{"num_hidden_layers": 14, "hidden_size": 160, "num_attention_heads": 5, "num_key_value_heads": 5, "head_dim": 32, "intermediate_size": 640, "vocab_size": 32000, "hidden_act": "gelu", "norm": "rmsnorm", "norm_place": "peri", "norm_eps": 1e-05, "positions": "rope", "rope_theta": 10000.0, "rope_fraction": 1.0, "qk_norm": true, "attn_scale": 0.235, "bias": "none", "tie_word_embeddings": "early", "parallel_block": true, "extras": ["some layers without attention", "local attention windows", "gated attention", "exclusive self-attention", "value embeddings", "hashed n-gram embeddings", "a smear gate", "learned residual scales", "skips across layers", "capped logits"], "init": "orth", "init_std_qkv": 0.0461, "init_std_o": 0.00871, "init_std_up": 0.0461, "init_std_down": 0.00435, "init_out_by_depth": true, "optimizer": "adamw", "learning_rate": 0.00384, "beta1": 0.9, "beta2": 0.95, "weight_decay": 0.02, "lr_head": 0.0116, "warmup_steps": 322, "schedule": "wsd", "decay_fraction": 0.827, "decay_shape": "linear", "final_lr_fraction": 0.0, "batch_tokens": [16384, 32768, 49152], "max_seq_len": 256, "doc_mask": true, "train_tokens": 483200000, "max_steps": 15268, "dataset": "wikipedia_en"}
Each number is 500 + 25 x the weight over the matrix's rms, rounded and kept within 0 to 999. Layers, rows and columns count from 0. Numbers have three digits each.

# layer 11 MLP up, 640x160, rms 0.255, rows 41-213, columns 0-79
432504504473491527506484536521522505515526499480491469537506505488501471538505518555503453490491548498490479525532520450456490497499480471542449522524499501488516516479499433490449507502475491546503455504531459501500508536518517498498497473
475486473499496483539467517520518444493499498461540543502490499475520505522518471527509453519482518482515478506517529532472524480470523495487521500524465493508481518499522498502529455525517484444481476501527487507481477478496544523470488519
469462501511465511480479544479494504511504512475504515508474442496485516502481514511499516494544551477501537500494546461477504476504476548490495483481476501482507497509499521518460516491504504523575508546530491472495509521454502517502484531
489464484495487445487488529486495498494554473505515476557454508515501494484507517490503479490475521507539493499476550486457546400504489515526488503470467510518468518536495517538475498498483494478529520524460469458474501528480496501485500528
512542487460495508509505512563473492496502479482537493492484515505496503533486500504486478498495503517469467464479508536490522440503489499485481527487515458519495527516513463493501484502529458477524487512483510506502484536495499502502473494
481479521481452481494484521520515495479494475510522502533466494473506522526482510538491501483484451515515483497475525503464522450471557499515481509512483547515501465521498528518492515542503474465514502491503524477489474473458512532478478518
499499512510488511456440520504527506507529487511528485436500528480501494522497502527470495522468521514458524487553520499478500499518515490546488490534493508513461526510498497486501480510514474478527531497483537504483487528492491501504465508
440523516470462503464506523511506443510486517486532472498497499483488488480498477552477476511490479514542470475499504532491497499485477463489512511491498535488491567490504484520471541465487484463507459491493491496463457503529521567499518473
436508474494512522540465512496459497511509512511554516475499529485515496544510463508479466503500519482503491531514518509455504499497488500493476481487464472478493448535510507462535502553516479508552520491563539519486488458497510480502508484
482528495494465540473470457489515501484497474518474508535533485474500509504483500514500547479494486471498436513430534465457523478451462518530479517489488539514516485510521479504518520498461469476565524547511454455509485513528487538435468519
522518488477459445511496551477439463499520509486478430498528515521514497492525507551479511503480503471480495545495475502505517454478505468513498498488476561540492521474514537484503519480481536483512495459522440478479477518501497535464456511
462495512442479430506506515452546492472499444522523444534523481465495491523523477540489506495504502517489499517541498481473536497458446521507502519495534516514507542516561480495484519534526507507499495517469450479518514478510522528514501488
484552492499483479514457515520477508506532501526496493479507498485514483522539474521502534506493489515498502498482519498483490515535519511511461481500551507517515532492517488490486489506506493464486512515489523535534475493491507504457490503
502510489452459498512494524456435551488524494477503430521519529503470537520477479543440509456497501496497495494468512493482502505481511502527508503505495508543473532480519500538469528496465493545507543489556512473489488486499515553445441489
513485533507495494504500522507535522516507492510524510493464524476506506509481480505514470467516493497478493500531500497475503473491526512473460505589491494511528493490514497486505487503443507488533481494525515487543476499481482528533479457
460507512529513493470503514496532518473499488519536494466507492495501485512498510525502536505505511506522459536487533502504505486492492493513503492478464522525435511541502507488532487564493466467529511556470493521455492538519496513481479554
453509471470480472481498545506498475497464460505528464519493549496529488492540527524486474498457482493489507479509513471506503460495498455515481514475504577515498521479513515504486520478471485505496420492516472485482490493496494516478490495
476492500506499507497480485472460461521468501474492506517504475505498489515532482486490533503479481509512520511522516501498576507470511494515494533533477578498504499507521516496501493501488484523539491483510488488559502491503511541492517516
470477503503477498476492503531471517501474473492495448452468525546483466534474475499515524472498468478442518505490505482489525487445467506522512495561474454534505517510518532533496506516505484489569474503499486477470489517526499489497503530
512550486480474523506485530476460492505511502510517531520505526485473536458495505497491526464492533489485501491477543487484477484489489519490500482518511501512533474542535474543472499506506528555569497525490504473477451536480474499496531450
483481511496492510489482516445457559515475493479495485482510468514474514471461502491479512493518448505436492517493509452442531504488504467470503508525492561473518546469481501490470501541474464493503483506506483516499495496491513480501510494
505489499471512472494456490470504499505491499471496526455479547507507491515468479515506502474532536513515530515458500487481514494476475500497513489465489478479476478523498492507512529511530480464521482558536499473473494556471502488476508485
466477461495465491497478507463475521517501499501518498541504484484476507484500511493456513473488544531439485519496529498494507502464477479542468538552539501520516520532492470520474507506499462465506483489490518500475494464518533498477477509
505498451518487532509436539493474505530539518469501489529538454478507522505505519548509505514489518473527499491520534491466502501506485483527485529494492482506494487524499486549470517518448483500487474477520528507478461474498508489491509567
494552524413475491497495488508458488495539482488509453498511526479407506437484459549513493484512502493515518493491531500472550502463494468488500508508553485495501501446501480550449504508493492536499486497510471425507502496523517507503463454
511477505449399522524486465480460524474539504480525491519546502503476505453501495535479510473510466530534472499481520465469493482479515489507506479519473505534458554441507433523491490483491471493482464519522517489541498507505501495498482465
504505493504485471499486498501513481508503473461489485402473475537495501475463487483509513496490495521459509505503517482462520511462489495510483474520490493520482505502515473531479517504488517485517498479488519505479448503509521511481516547
483470429492486484485469536472515523481516524463467469477483506472523535483502502537506494505485475548499553540514539469489537497454510479522466511488486497520516505514543432521489470564494525523482505529502478494497517524559485480521508462
507511457502481498449417531458468524490500523505491512469509489487545532496525503539473492527470509522505502507490482495473503505468501465511513487499503520475536527456497518489495501526514479517532512541512523510515508509501512509482522501
459470527498415547446505503525530532515483468489522478501538515517497481530530504533480519508539509472507495499506506508482514514470494477537514480482483537492462498499531523557500530547485482478532483500487581479514467461535530488513513504
515481483513488480468461500514524482536503508513474454512491501476499501507511539518463547459477535499470489492505543493481466495488474465522478501476467485511487493456503490492509513499527495516503513560470492475475486543472483485508513539
456471554502490505510460490468503459509479506466489462500461501530514518484483487535469500549525517485474461508469530480459493491486498514475491535481502499502474485501515485533487476490519501507487513521471499479554490562524522521505448499
462458472505428492478500490452514451502507460490526474564444472507471524481537496496501470499492493496519516505484522496489508460512503553498475512452499498484507527551505496497470472501493515453559457555496515494448473538499516520515471522
502498464514518482476494538508512499488535509492529522454497513469496513557490530503491465489492531549494545520529510490501518505494569456490512489501479498538508522465528468530523493494527465463554513550506507471434514553528527501510505481
470508458518484478479487459510497466499481515472476535500512530479497487504514494527473528517496480502482465489504513489505478503447507500564492503489488546534540516485503478489493469591538473501518516509486485496509463502514508547529483524
515487492485481529479462498476511536487494502512581486476486535491548480499497482512471503466499529473479498508500481533484509496473516462488480502524494486498517534500518454550483508467477478535466531522514514486503457506548514490497478529
459529486471499496463473515494473555503500480496560496530517529497470531454491446483520515508476510499468496527505517500427529450456498489499491515528485541570504506498517463539498483515507487511509445512516516468453535491458497538486527459
455535503501482480451494480495486497532506493466492554431455478510521471470519465504500479511519492516491508512498514496510531477513471460491470478496513507512489494490515479466489468494465520476493517483514503474494428523471514514522512475
493479474497488495471480510498557478468482485477517481508545508436470523499513478528494519533466504506531499522474548487475528497453493488507494531495486516510482491484500515519446512505515482496511473576509492496481496512518548532456494526
483468481492471514478497530501487487538483506457555490491518505500512501482503519498491537518490492496517462501485513484479464489466468520509493492493543505527531518524529523454509507512495466491506462486540459507477498497442510525475512448
488517526500502495507494514513538493523519470507551521518539539532509525511507494516479512519494505523492473483499518498455494499536540454514458471488498467534493517480512504446472504491524452526502433482555544485469454472507506509480500480
483477474494483552507458489448504507499464480509522488442484484451470527489552501492511469490503471513524502480476505484500536524474506479490476498585509511538528508519545472520466489494496488487496502521500537480492482480497522537491491472
477492508486495524516480503533501511519495498488598533469485555500497500508490475529490467468524527532462518517517510490459514498492495505487477479511508464510480496488499498489532473520522463480507502480547483471500444464465494506527492488
520526520479483463487489507493485509511504481489481507479531508463514503473532494518470481479555526480541495522545512471476519466436458484528481471548479527492500492547504537554486503518493488501509509490545531497492471520533541517510517550
480511519482495476492472524520542478517556507520537481500478482461488502467510518506495524483461514502561548489499498496492508503491494488531469500502475525512533467478489513484456513479503493534519499562488506482477439469551550509467501502
513487476537452475484479508514468487532537508476531463499484463545497490490468505497474482495430477537484495509513519511505511486468484496518519496552479494502490514479538457510484503526499510477527528494492474507522435487509488509500469520
510508484483504486476504518475472464508449494507533477538530519505442497525469504503523481539455529536529480500460498501474503453447529485519468520494503496508495524490539513531476523475497447533495445472480491495476524522500482500482504543
492492476501486530533475460483486504512484468489512466455468481529505494458478521491476487511488539500493501487467518506498494518489477493523480501474504505476526505501522482514480520525505494478543496533508456507485532434516525518546489448
493505515461482439535505491470507493483513495492524517484482538530493494497495523527467500472519523456521482515514540501483514490495517473500492497521496476562493513474487521517486533530479504536471510555509508512487506537494489462488486450
503510495493494510528498524484502498514509492456505545528469471458479498474500512558528525507505536441523475502484526483462497474472496503513496517503476508481503498510530463495482488509493461520527499507512525522440457535486495488511506455
488510478494483496483524502470483486519516515481470500473494502488502478474498500497471506465518503495443506506470511462487537484457476523504478485481491524483504483505521506506513528537523518508526490546495466459480504487486495488479482507
466455492522464514478462480466476467504478505512513434475452501534520490507474510509489474534523502516512471503495524445481538461515441500488489506489503534480505519518501478523479511486497499493533495552492481493507481515503513558511482525
472509480510494514456469470490530516516462501520484498531517477512523528505540507512466463492486477497505506506480521495474544502501517505501508485529509545471589496478511512558487503476513466467548460539494542489497513541527515521489498473
487557499495497505528518500475468456502498490535535497561495555484483479553504538500440488465517487497489456471487518517467498465507475481498465507507511519507479513483508532542470532490489496526522453499480484497478490505475495469492478524
502514487488504514467481514479511538527508488461541500468486515480498508495513485492506481511531519517481525502503498486497483485519517483512477482494513525523588510487507557504519484493496505466480473509541529452463495512514509536509480564
486482473512509487522470519546467478506541503490471433544518478524520500470506463488514490498484496458521497510471544503482496468503517475513494507513510487512485571545504513522471502475487532454552537508492480456515440511506467520458497501
472545528457392517511503545476511517473554465505498470530487506482490549485519533563445479476488512461535487511498504447509510477509503466468508494509499573517495538523487506543499543478502515566523514570513539474547486459511507498512471498
446484549474471465489486510491494494505515470454575492501503523514528522492483497514474472493506482499531460495469518494501518503464524514499490461517479444516509521562502508516509489501458515466505523501501507515526447491505492538487504450
509542505514484494504490513450511536489538453491503485481452486467504511443511502508456483483442503505491481520495549496462540483486526494509511508492514505478514510485500506556472506535456481538511499492546499496519490516470518504527477519
489515503490500506474449514514486473499496501519505498500466467502506495483551474494477515515516482515461537525470526538506538490441459499514473529505496537498491497504503498562475502480535482512516476528520459446481468516506505514504488513
488528503507468529462465501489501490500500492473487471492560469523519522437521506517492499515522526554521524504454494456498475445488497474548491487495508530533499531513485476476514479495509495464491463547514503463506495511498509485478489518
483497538483501484523475484511491502498514475494517530497475476497497490507508508503473510470521538478521486505456524496478528508485480468484467480553477479518541478453556493474512514509540490500553502549524564516536491493458500482490461474
490487495472500505474468539479504495529443511472540469474483461541501530501531473489501483448493507475503533496535499499503498456458488511486507493520479523485463499516510509453473506549505534476541493504510452471479500517508502514450432535
466490479473490517485508550485488489515489445484506502511490543524478483527514512502518492503472513429491515494522488475492497495518473504537461516512485537542492518531502494538455508504462543513514488470554445427496469506532491494490514457
471516510513447510476485514501500502500529481471540501503507538558485551453516480530480425526461508545517552499507533445501493448509502464466534491446537490491484537509471462563511489516547495472503436588467526526556518532514515523499470530
494476506516476461481495515534557472489501494476480492531502511490482512525514494541466475503501490546546505478504517474482486471462455493474514503513533495527540457505478522511505462525496489458505478498563537478492455518469537498516493497
467480498504467436517491561458489469505518454486491403494489497461470510506477523535476532485500499507519503544478498515479520480462454466503477496499532510487485545500494502542472513514503508537491466506532463476520506488506545544491453496
515566464500483535498467494478503480554526469488538495527484532529462479483525478501474448479506477509533475525506532514464492488482482472518477550524520501490534519501519502497490510537483527457526479504530485498484472509434484510480480457
511497482423498500489472496511490512471500519494488493506506477514452531469523473509491529560461507543489515547484538480477514469440494500520518557515506527509491523524523521571459493524472470488535498492470469474495468472526490497493468512
452536502511466496502493478487527505523534474495509445511470540490482514484507464550557504503518530504518495537527527479483574455465537474549483535515523486494496483480514465555515508542496474488495500513560470462481495488536500542456457503
477480505522464490499519527491543490490490498495506479530510491467517485525526515518431502519436521476500476511505517512492483495515514436519470495556499477518494494513520488474476493519514505521523505532497453515446492474531505569485486489
512539514472487435504504518441497487489495477491498521468481520457509492523476470501509542472492513527434501522465531470482527477436502501473489493506496519495534485464553517499478520517520508517474462534490472473487523456515502526465499502
463514474480505415474500485471514545483490507503518497449497521473527517501444513504495485478497510513534483539519515485492506510505469502522509509475518457471533496454528466529504523509492486490544530477519504472523474496493504523517512498
522524511502465473457484522507511479507530481450515484464477478534515496510475477486485485494498466542544497518473515514454503503465531458524523511506507480496494540491514469457489538513502504485532524522522535487444453522511514523457498510
486494464518469519538502482510472522492515523523510514488488522482509493488523497543453494478528517519512470487502475488511464535540490500485510511521504495480499494486501504517511490496504506478508497500487499520493517476499503503502469505
468489501481515512424489529516490538496501494466534517507451474494493525496512453537519496511514488528493476494468507481496524500500492504493500484509512478482479522471522497521495488532496494482512483490539492458446475503465517534515513444
440453480516489482485476486510476525524482465498484454517493486522469543480479515505465516494499510477499476507459533489504536509502498484468482506521487525534511588457501501497481507493513496538526505544522493496518468487513481524456432516
499514501488473523463492541517446502486491481492509488438489496460479494476501485500524507499490487513537509490462529505484485458463499459484455486499504485528527511491489513515459502538521473523495488560540486502497487466515539492463493521
483488501506505504499460525463518495492488503456490519438532511471496488492533472534502500508464529513482463473469484471474487475499472505523515502518499552528464515507472534511501500521481516499488482486528470459494437511511522496477467497
507471489510473493457488465460494485503507519497473487512471472502467482453514443495476514512488491491502499501455543486490551476455521477487502501477454540542522481491532516501436540452480499461564524521482444455486501529525498469470512506
434506523458486509540485498511489517466509505509515473501485527487508520523491520527503497462482494498521513534489518480477524518480487502502501508542512462558463495475537497528503531510486449515517525538521520465493491491467537494503499506
508466513501481449484498502460519496508506487473525478493512520534489490463481496529515472471523481544504482514520559449500546485489510504493536482496509471510472504467494463513517499511492493503521508551487508493559523487501506520525506530
506435482480459468489482548508480467501544468489517519505466486527469496506457504529508482501500527503505513475530525498497537447458519497526502527500485511497512486513518487545476489478518508486547475523524488482496464509510537509505513493
484465514467453455503498509521487478489483472503495509490497485486497478540546524514492519532534523448485502518535490481488564469468507498546438516497493447532506519499536463465487494490503457462522438519486539473489492467459504546471479516
479495480497484451510464552457517517489481504428497481458516513501518460502490470566469444524532514529522523537524493493486486486475514509540513495494468491486519451495537468526508496505513514506526471480500531470487467527529464507518444508
476501506512474472466510537485536524491456451474494562489472541508503509518525481515516508527475505529472475461516564475503551489439513483461494496514493454587447459452509460537519470491504461527516500518508527507529445484476524508449472498
485505497527456460530504514481502462477525458487492469481479472559505529446502457483540480507481487483507544489503527482511544511520492507509481514485491490518518515511495472557469492516492513435524514505514517511512415517497510521490494513
492515525508494500509493475472489454484543447507539457479533513497505500494505487492497497480483535456456493487497491486475531446531484502513474516521496509491505498517494517550469527511488535484528466499494516505509448531496500480523498520
489492500487497472471464515498514494519516522501488526506467530458525514488489440484535480480519511525496498533528547530498496501454505496448491524502500491510570499454492507515446506536481501501495488496543484511483502523488513485498520461
522500499486439465501506503458470502513499464486510493463517506494465542497485504501521493485498510511507525475465527484480511486430466478480482516523480478550495558472517451490468502497516469500511480510534493464475529504518461488472459486
500481522506505540466480526477516467530469517474486488474502471543513500490532472506503458514489466496497500542525525486481491479513505497501481510491496486481560500466484531432511493519523501470511496550504467454472492521521518501503495510
590517456502490524544504479500530530488514508508507505487485481515515496475519509484476476532500495508500516508474521498489477462504470502464472519500518518490513512488504486480486480476481480499487519531505445490511520508467544496488429472
481504477483492515487463533502474490512479460492506544505494539479540498446484502529494504491529515526459449485470516485468520479498515499466494444488518508513503483513520534457515486548495436458493511481518552497493473508468488502532474517
504520494482485520482473515467516507501518457519498516486496467527526518502503503510505517479516486510544539509465533498456538515482528476525477511515479496474508513476505493528474467518475484511527469538562491480471501498478529497515483502
484499514479481515474475527494520486511490509477492497511479518512519511521474478541492490507488528512524524529508509472496501451474528493517481515523470500480468479540515507553516482518526496481554509487505485507478491492495504501495502496
474456470499486473511476478479506527492490502507545502492489498493512500540462516521447512466514556545510535483511498484465505476499461466544467471555532496490490535450544466516494484524453504518497534488494531510537459471536516529493500531
478518533493481540508474513486506493465511479531524490511484491500487511495520555510516480511480476530528508518505521514460512487508494503532522505509531482462531478512514518517489489499501506519547538488539510468482505522494491490511498490
512538487475491534491491499472508485487504468488504474482500512497473520493517438517496485474506509485469554519499526469487512458483516494540463518501485557488496499497523494510487509522516529503484473495532494504478492483472527499522471477
509492520472479500503466485496528510510482487491523457479454529562501487520496527550506555470469517527452526520497486480477460489509488475516453498481546544515515535561572468538504514502515507483498545511486513489464516465497509512523475486
498465514486469479509491503499502453508493464485555495558497494459501524514481489511509475519504526516491519516547517481491514487461503478498488487526502506470515478500458477493478495529475509478541525508502550521504502506510513547532485522
639508499571499536569528488507512512492490498507511492520483517498500504522485478499515477502522520504510499496476498504510509510494529514515490519503518480508471517511506487516477514524454515508510487497480496508503499501450493512517494521
530466498478509500542525499478451503488479503489518471466499527509484500535506507513503498498535462511501463484490482490497514542505491484472493526513492500514558488505522482478477496501506497503494502490512529508494493473519488523482477453
480493531493501493442505493523537539502531503489497445428506513482506538474515524533478502509490498500464536510521528501487517503494496460509507540473494523505500530498520529521523503512464508499515567505502488481510439566498463512483496506
601493490552519536569545511494474524493489513522483504492491498495533501494479492498510468490525497500476500484501459493533513541530495534483511520538510481458515496463486491487524492472513497506491526482492494512515525497497489504534501483
467455491462474523513469486489546488509467506476509509466531497497522513491500512543514462449478535464534491496506516475459497482505517514516441527494490521495566538505515506487508473517487477516505474541529499539437444502480540500532506495
520489517484471511526470558503523489481491476521579494497508494498528489495517492545526502501469534492489496498513501457489465489521527495541460483462520496489493521530490496493452495474499492518517482497512519481508496530541502524482428459
478492505464493513486500516518502501515528459476553505496510508468518479499506493490499480492505471493530510486532510536477501500481531519508467509486514472523514518527496547485493479516537531483508471504506527482485484462554532554484488488
471491486510506448473493508488510518475497527488525499447493490535460492520528479519487468491508529506509520549537496481500502490537481482525498503472475520445501498476523445513518509505493506461559543454475486473451480524484471498475483508
481490477456461507502478508484540523469506476501510435491517496497463518491506490572502510528524471517494528518510518505480504478462484497519482538500481525546479501489491520553460528525510517496472529521542452493498514507554512525498441508
444544496505481526500483516516521500529514493522506505527463509467473496509531456503492523561498501539493500504503521522505506496483505480507475504473526510517503510496496475464469473490516448496493425468505506480505459530481507540483478516
405491485485488435461500503466485521496485503480522495472506513521507486482437495499496520480484499467512478513497546511500517485520486480506497524516518485482497483478510492468496518559501488523532472520512539476495491536509508518531503511
487512501495464553462497485462466539513491465500499465511520527522451496499471554514477529432523495468437479520458527502497524498486495480494469480500497539525463560506502523506512542506501490535535503519535493460504449478475479490493471502
476442462510494523522511527494476518515483462518508483474526544486479487531495482522486509470518460533534499478525514494481515519497549467533452493496531497498505559491504467485454491478509450522492486499507475482513465486525519499487506497
479500480488476470447474503498490497513517482475501473500461504466507479471515498528508485482519542529505495510555535504477550523509514502516501537493503492532458523515472459520510517518502458485479490507477520505522476472529510517482501469
519526496504476508464455528503463539489465510479512448440477475520489488488478474510503461492526509497511510469506519491501496490537491473522494498488466564522513477504494474509496482541528506536543468514528516517542478560503520530471473523
516496450521469441428433511525455532494499507451523488492517492439502508531482520516470541529526464492504523537472568474455508506492489479537456524522508519513461552480535473512493497503480486485542462552551487520499434432518503511493448542
506466507502480493477509543512532496538487470486522501494502493556493484528511489489478473546481551470467499518519513513496465457451490487494499526540485516571478515474528497535507512494485431510504480508506540496488492483509531516493487527
472457512461492505503499490471544477521507431480535495482509488493493507466491541508499537447464504493477539491524527478475509485433558476516464488525468516534556509509483513504451497524508502526486488476519478462497489514525497504501491509
482510472460442481479481468523508534505490468505536499520475484478472514519514530525497512493493548536532460502477508493511544421503522467518502489494466532501549483491516508489473488487506478527505483490454494487480480498470501470442443538
485498465496491485482474518502450480529485482468484514449500529486510453458455527501485499484507514485466493497517547470464495493474442483469463529502463468502461494518528479521482523540532515504535515516497474506522462517524505485502509511
497502494509483470471440488506514540520501494471507552519520562513504515497491442495479480508484472498479474526535524479487489476485502488499516487539458511517473490502504566529491495533472503538529516497497468468518501503510519530517485512
474470521457488502485476549498533495515501504498518473503492532466503508514466476503478466481491493507511469502524488526475462501484491452502490505508479455558482499505558520494532487520544492483500487480480520463488483535481502471531516507
492516511480495517510485524500525519504486470513524494485502544480498536505523473518477491493488500467463498509517500491476514491449550457496516510508515548527464535507538486529523533495479466480495514495541513448507446470489517526482496539
484519506471495526522476517497472507476495511471503512510497467488467518511512484549509476528509497540541508499459563490478498485478492493484501526510539490503506472509518497498471476498513486552564477477528543469487476488513489488488501462
481516498502473518490488519441483513504479497498493503515498486504490536475495523526529518492527506512511512512470542513464508514420471502492483495492504495483506490508546453510500497534476480541527450510545494471503494474525476497501492489
488493488493467518465461497502533431497482491496510517502459466514470533527486517484522501513483490517490514499478548444501535470511479504503467495494474520514530516499528560471475488515508509440570468543471460455510488525515505520490523511
503551483499506469506496481449465500493491518473505492488480482480506501521507525532474516469479449480433479516490520507469520512486485467460493533514510501503533521503527483471529520503512445496511529537509545498512508510499503507446450465
497530506529474511467497506539469522524464499498512479461468511456486514536475482535463517511493515493517498477497526527495492489503531418562508500497447472507494499479541482477528498550483462455525539511501474484427455528463472490509484528
515481484496489480512469521502482516521506500508522495475532533491517505548475502491514472507503536462516531501491508530487458506490467459529483528461454513503510494515546451519488520517521488506533471481558454488516435517479546533516523536
462543498455438507498493527511483478478499494480502471451510518492491465530482460508502494525503465512521518518510510493484532517484472480508477510517468536509503505503517477493462526522500512493521522496521494509538465485522499476488498463
514497496466487479517489529469494480504493505480523507462459481510505521489496478511476478505519514520518532460512523482495490488517564488502424509474502462527523519480504454463455487506546501498496509510504509495497486533514531508514487509
485502504466477457466447548516471515483547507496519504506505493508478511548526517550477490510483525498527486525527529493463488503493498489498479499504519483484500493449531472480493541492464474475516464478534446500448455472475488523490482459
448540508496456503471483499538510440497521483451501527441425517520488503498539475513522491524509489489503516465508537519502524486494510481484434497470504504511500510509486494564479506500463533449509493534506521491502455462511529497480486492
494540511481471520456495472524480520487471477505508508491507494493491521486479505504461485466555501539502510508506513475508501444519524511493482493476498552530479537514474500478489506504485498530496494517497479489507469442508524498464494517
435482537493484455528468512513517516503513483508538486508549467461513513507498486530469473472491509504541507510481530487465515513513504504463501494491499524477520514464511511489496498491476491518517521483509534485511469536510489467502504497
442524513486512516494466570498519521509538484513490523499475487484534499487506507513471521493522539489423502465493515410476487506440486503512507510453448541497530481537509457475474502551514499514545522503487506472477522537524503503534490540
498535537448494480506472463532509482519484490502478523434494506525498510495511468526531508522482488499481524505487516506473506507467487488513461517490497548550535487465503491539495497491508473449510501490513521498499438488504509483481498516
457508489492452479499500552447448466501493468465506480506526515544474517513538475517524549488431489450462521522491500480504514495463486479501472529483510538503472533491533495494498521480508510524526498482525422488509475505523500548464390480
489479494480477477493467505504541524516473480482504479461507487512494518508472491504536543557484564508487492529513520528488508494465483523533454539505489486529521504494502506523475525502515480446496551508488510524484473489507469500448514490
495508516481505502488498499495516465536529489506469499515523510507492527492492501497492484482497471487521515481497515503476529505501509479478466506484527508522515504490510490529493520486467497467519501513495501458532456492516538483504535517
461531472480486518507504525469495504479493478504450504564504502513514510484492499532521505468499451478511516482432532485494515508496504469503491483507510533485532503511532502506505528450467474490537487555492524461519460493508498504498474489
453502526465478490452492485490533465535537469458522531480439506519495496519488505518469453482482537506490572493511531478487583464471477492497507525537486492523496522473491495512520470535501510519489462554499518467509493521500514484515493492
525519519516482505488506519444472505519459497519502490510514483509519506459532518499477529519483500544500445485483510458452503480462531534506473508489543559469485497498539503508479534500552506474553495575522476463474499487535522560492476496
490515517469506485490491509498475521485490475477525516550500537492523522516484474527469510495473557483490483506526498503439502459480519456502486502527494521509477500506524461472498523470513481521478505501502517494480473468536496498526498510
495550506513472538484490501464488507514526462521523516513493466501506514456500473484497455474483461462478526497467562490470509479485451475480496492515433525475505497473506476505472483497509502476509441493530523473525501511491498514482463530
546479511516458454485514500456468462512521500502511505480478464487508506528505476512455539513491539504540499513491516513486530497487490515506507545552493532507460495480532525512500534485523504468546516517497518509474496513485481498495497550
525499496516473486461496534459472530523514449483507453485500499506488546520500522514470504482544497507472496502467502487456486487477499551465491508517554502472518494486508534486489505497506479504526495508494547482477520492485530491463424525
477496467492496446473480493471507488493478495496492501499502495495504484519512492538443531487515508485501520471503562546496531451486508488468481504514524500518520515488525521495505501518520484487511514546505478488460518532503489533479486494
437477477500486508470479460537531496521481489485486483507486500471469521479486476504448485487502488560473543474487560438517499506489523464503496505525492514490505479449505490506481487493519486503514503520536525468510477521504495504478495485
506483518470503505461482519494496517519474489483507418479453517492460490491467458499501512478536517492488516521490531518493501502501486521455493487499500487527459523507481477473506459488523489516492499543515522448518471499494488477496496501
472471485487496484487493529519488507534500463501554501461502496508509503489529494523539478514512521487479525479491505505496490509501497476486503499531474501512519509467500520532480468543494492466557499498476459451491487471494546525542513441
492485489519481471475466533508495470509500517495543510498491508480489485506517509506494513533471551517519460496513513463482535460479483501531501499513486528501469552523575484482492492518526508487531441487486491516492533475486477529511503481
507505521503481527488484499475485476520516474508490520513492483492501475489499484516541540522459490534478486515500523514462516495502503530502484491476493518506489524501503485514514492515536515470515474551524515456507502528493511528456459525
464483472492456498483467544509513511507508474514527469546500472517494525534510498517505510495459525500476470516516496495516510397518498470453468514496478520496529547553490537491488507517522486524503471522466443508492477425497478529463459481
481494507498499438475491526517504521501489488480524514487471506541533513472539485502483457481475474515474504493544547498504536465522471500465468493513491496493494482458520534500500516508484495528496498529525534455499489475491487500479452515
492512475453499496483482498473492482500546467491509457510487499511520482458492499490508489470470509512532485519498508500467522511475455491482466542525521488493465527499518517513494482532529498473504481509531542459501458560518527485481461489
485547513532475483471450504462491513488514458509528489538489521472531488501517465494505492476467496458483488508466557506485546491499455450550528476532536478505528501534539484519481527526510504444530433512483501467504468470531523500493517542
466469527509477472517499504504495478495468467434511494434475491473470489473497471523486464511478516532486488464535507461503494515526555472517477508536495510470507531476502478484512515501540490509502486458550488520525488492484512545486476450
507455495531486496496492584514498516485500477513498439496498484547495501526523477517542470526523507471513457498493546485493505479523471539483451523515518523542508491494535462508458497499499504409523526516488531493479485481470491534487482507
502500463502494478475453535521470529521520522486513522456510459520506477488500472517515486470481511470455457516457538510500515506474485474482475494565508508552500476476522498511509499518484480457526468434534523544482475530488510507465503569
455525486487479542467499520481532479503507454465525527486440461530482507493552482481477460521487492473487516505499514504520554458486540507525531492512505515495519464497503467531493479489463493578513464536538533461508458509495507509455472463
485519542498503515468507548499492480523478513502534507523482468508477469468490461513511537524476492508503492470480510530450513472465545513523520504478463513494549517486531522520489509502493498496515492506535500482481497488499573538484492513
477484499480447478442470530498511517503529446470492468477535487458519455464492484519524506512508457485501501524499511508471501470475518457471441490494564536512553505482498512519493483496499473504493497514506524483502442537511517501520485471
488549497478475476509484465504519462502503490509501481537478475454483520509504497499510504510497498539508483497463529489452502491464477500475490481493483500536500511465500496490520520502513493475525539534484540485453442523527491501534501487
486505532492486446471475499490486547510500489487518475442531545460442528498556455545484498515517471544464538504454548470465513473446503458513473500505540547544588560475471517544497481521501479530524501495556502502487501538468556514516534495
482456499468495489484496451460457480475484506496526497559505528470519490528524499519476508465476496498492506527499512521455526497497488502486510492544520531491536495537523507467517499535509494499553489531492491487482543509466502523478503469
461481511497482463499504509525511502521474490489494526532478525529472505439489498497502468482493486533490509504513513448525484482521535440474502504513521470505516529470484460516482505477495498523510458513498494533541494506477478498492484523
506507492517496450495509557517488464496545482507514494449480517529492514489513481521537472522477568532501483481519493464468522499511496506514500513508465518522479515524485516525496485544507492461505480458531498478543468513482494500516490521
514517518510476478526441515530476465494512484489594502477503497511516502534510452510506477453494531523488491524548527520475518477495502463503507494510511533521446539504492493526523474519513485481529487480489486487541476488507483522530482538
464499507494498476513490553502508468508488478497518482529483484499484510524525499499497483528495498482561535503514522451487482473519489519518452517499482459531486545496496437537459530483504514520499457485519471465480483499478483520502449475
465434464501462506504490528476498504502538480441503494534438476538470514438530477494520501559469464539506498500463556508500521493497548500456510493485506463522467527464507487485494508502538501488554473542486488472532510489509471495483473520
465565517466462479500512531470480524504507484494478463499491512488529532464491486524513452495515530503470522518514512509478533499510494491514461482535476463493508481444504505508499519521452500467523513490538473495523477459488542530475515508
459528478480443510506470556502453509495510472495521468526491496521469504521537511517509483487483496473489537509507517476499470435508529488513491500496495539491525555500499515462484534510494502526507456529517479503513490444519533492440444454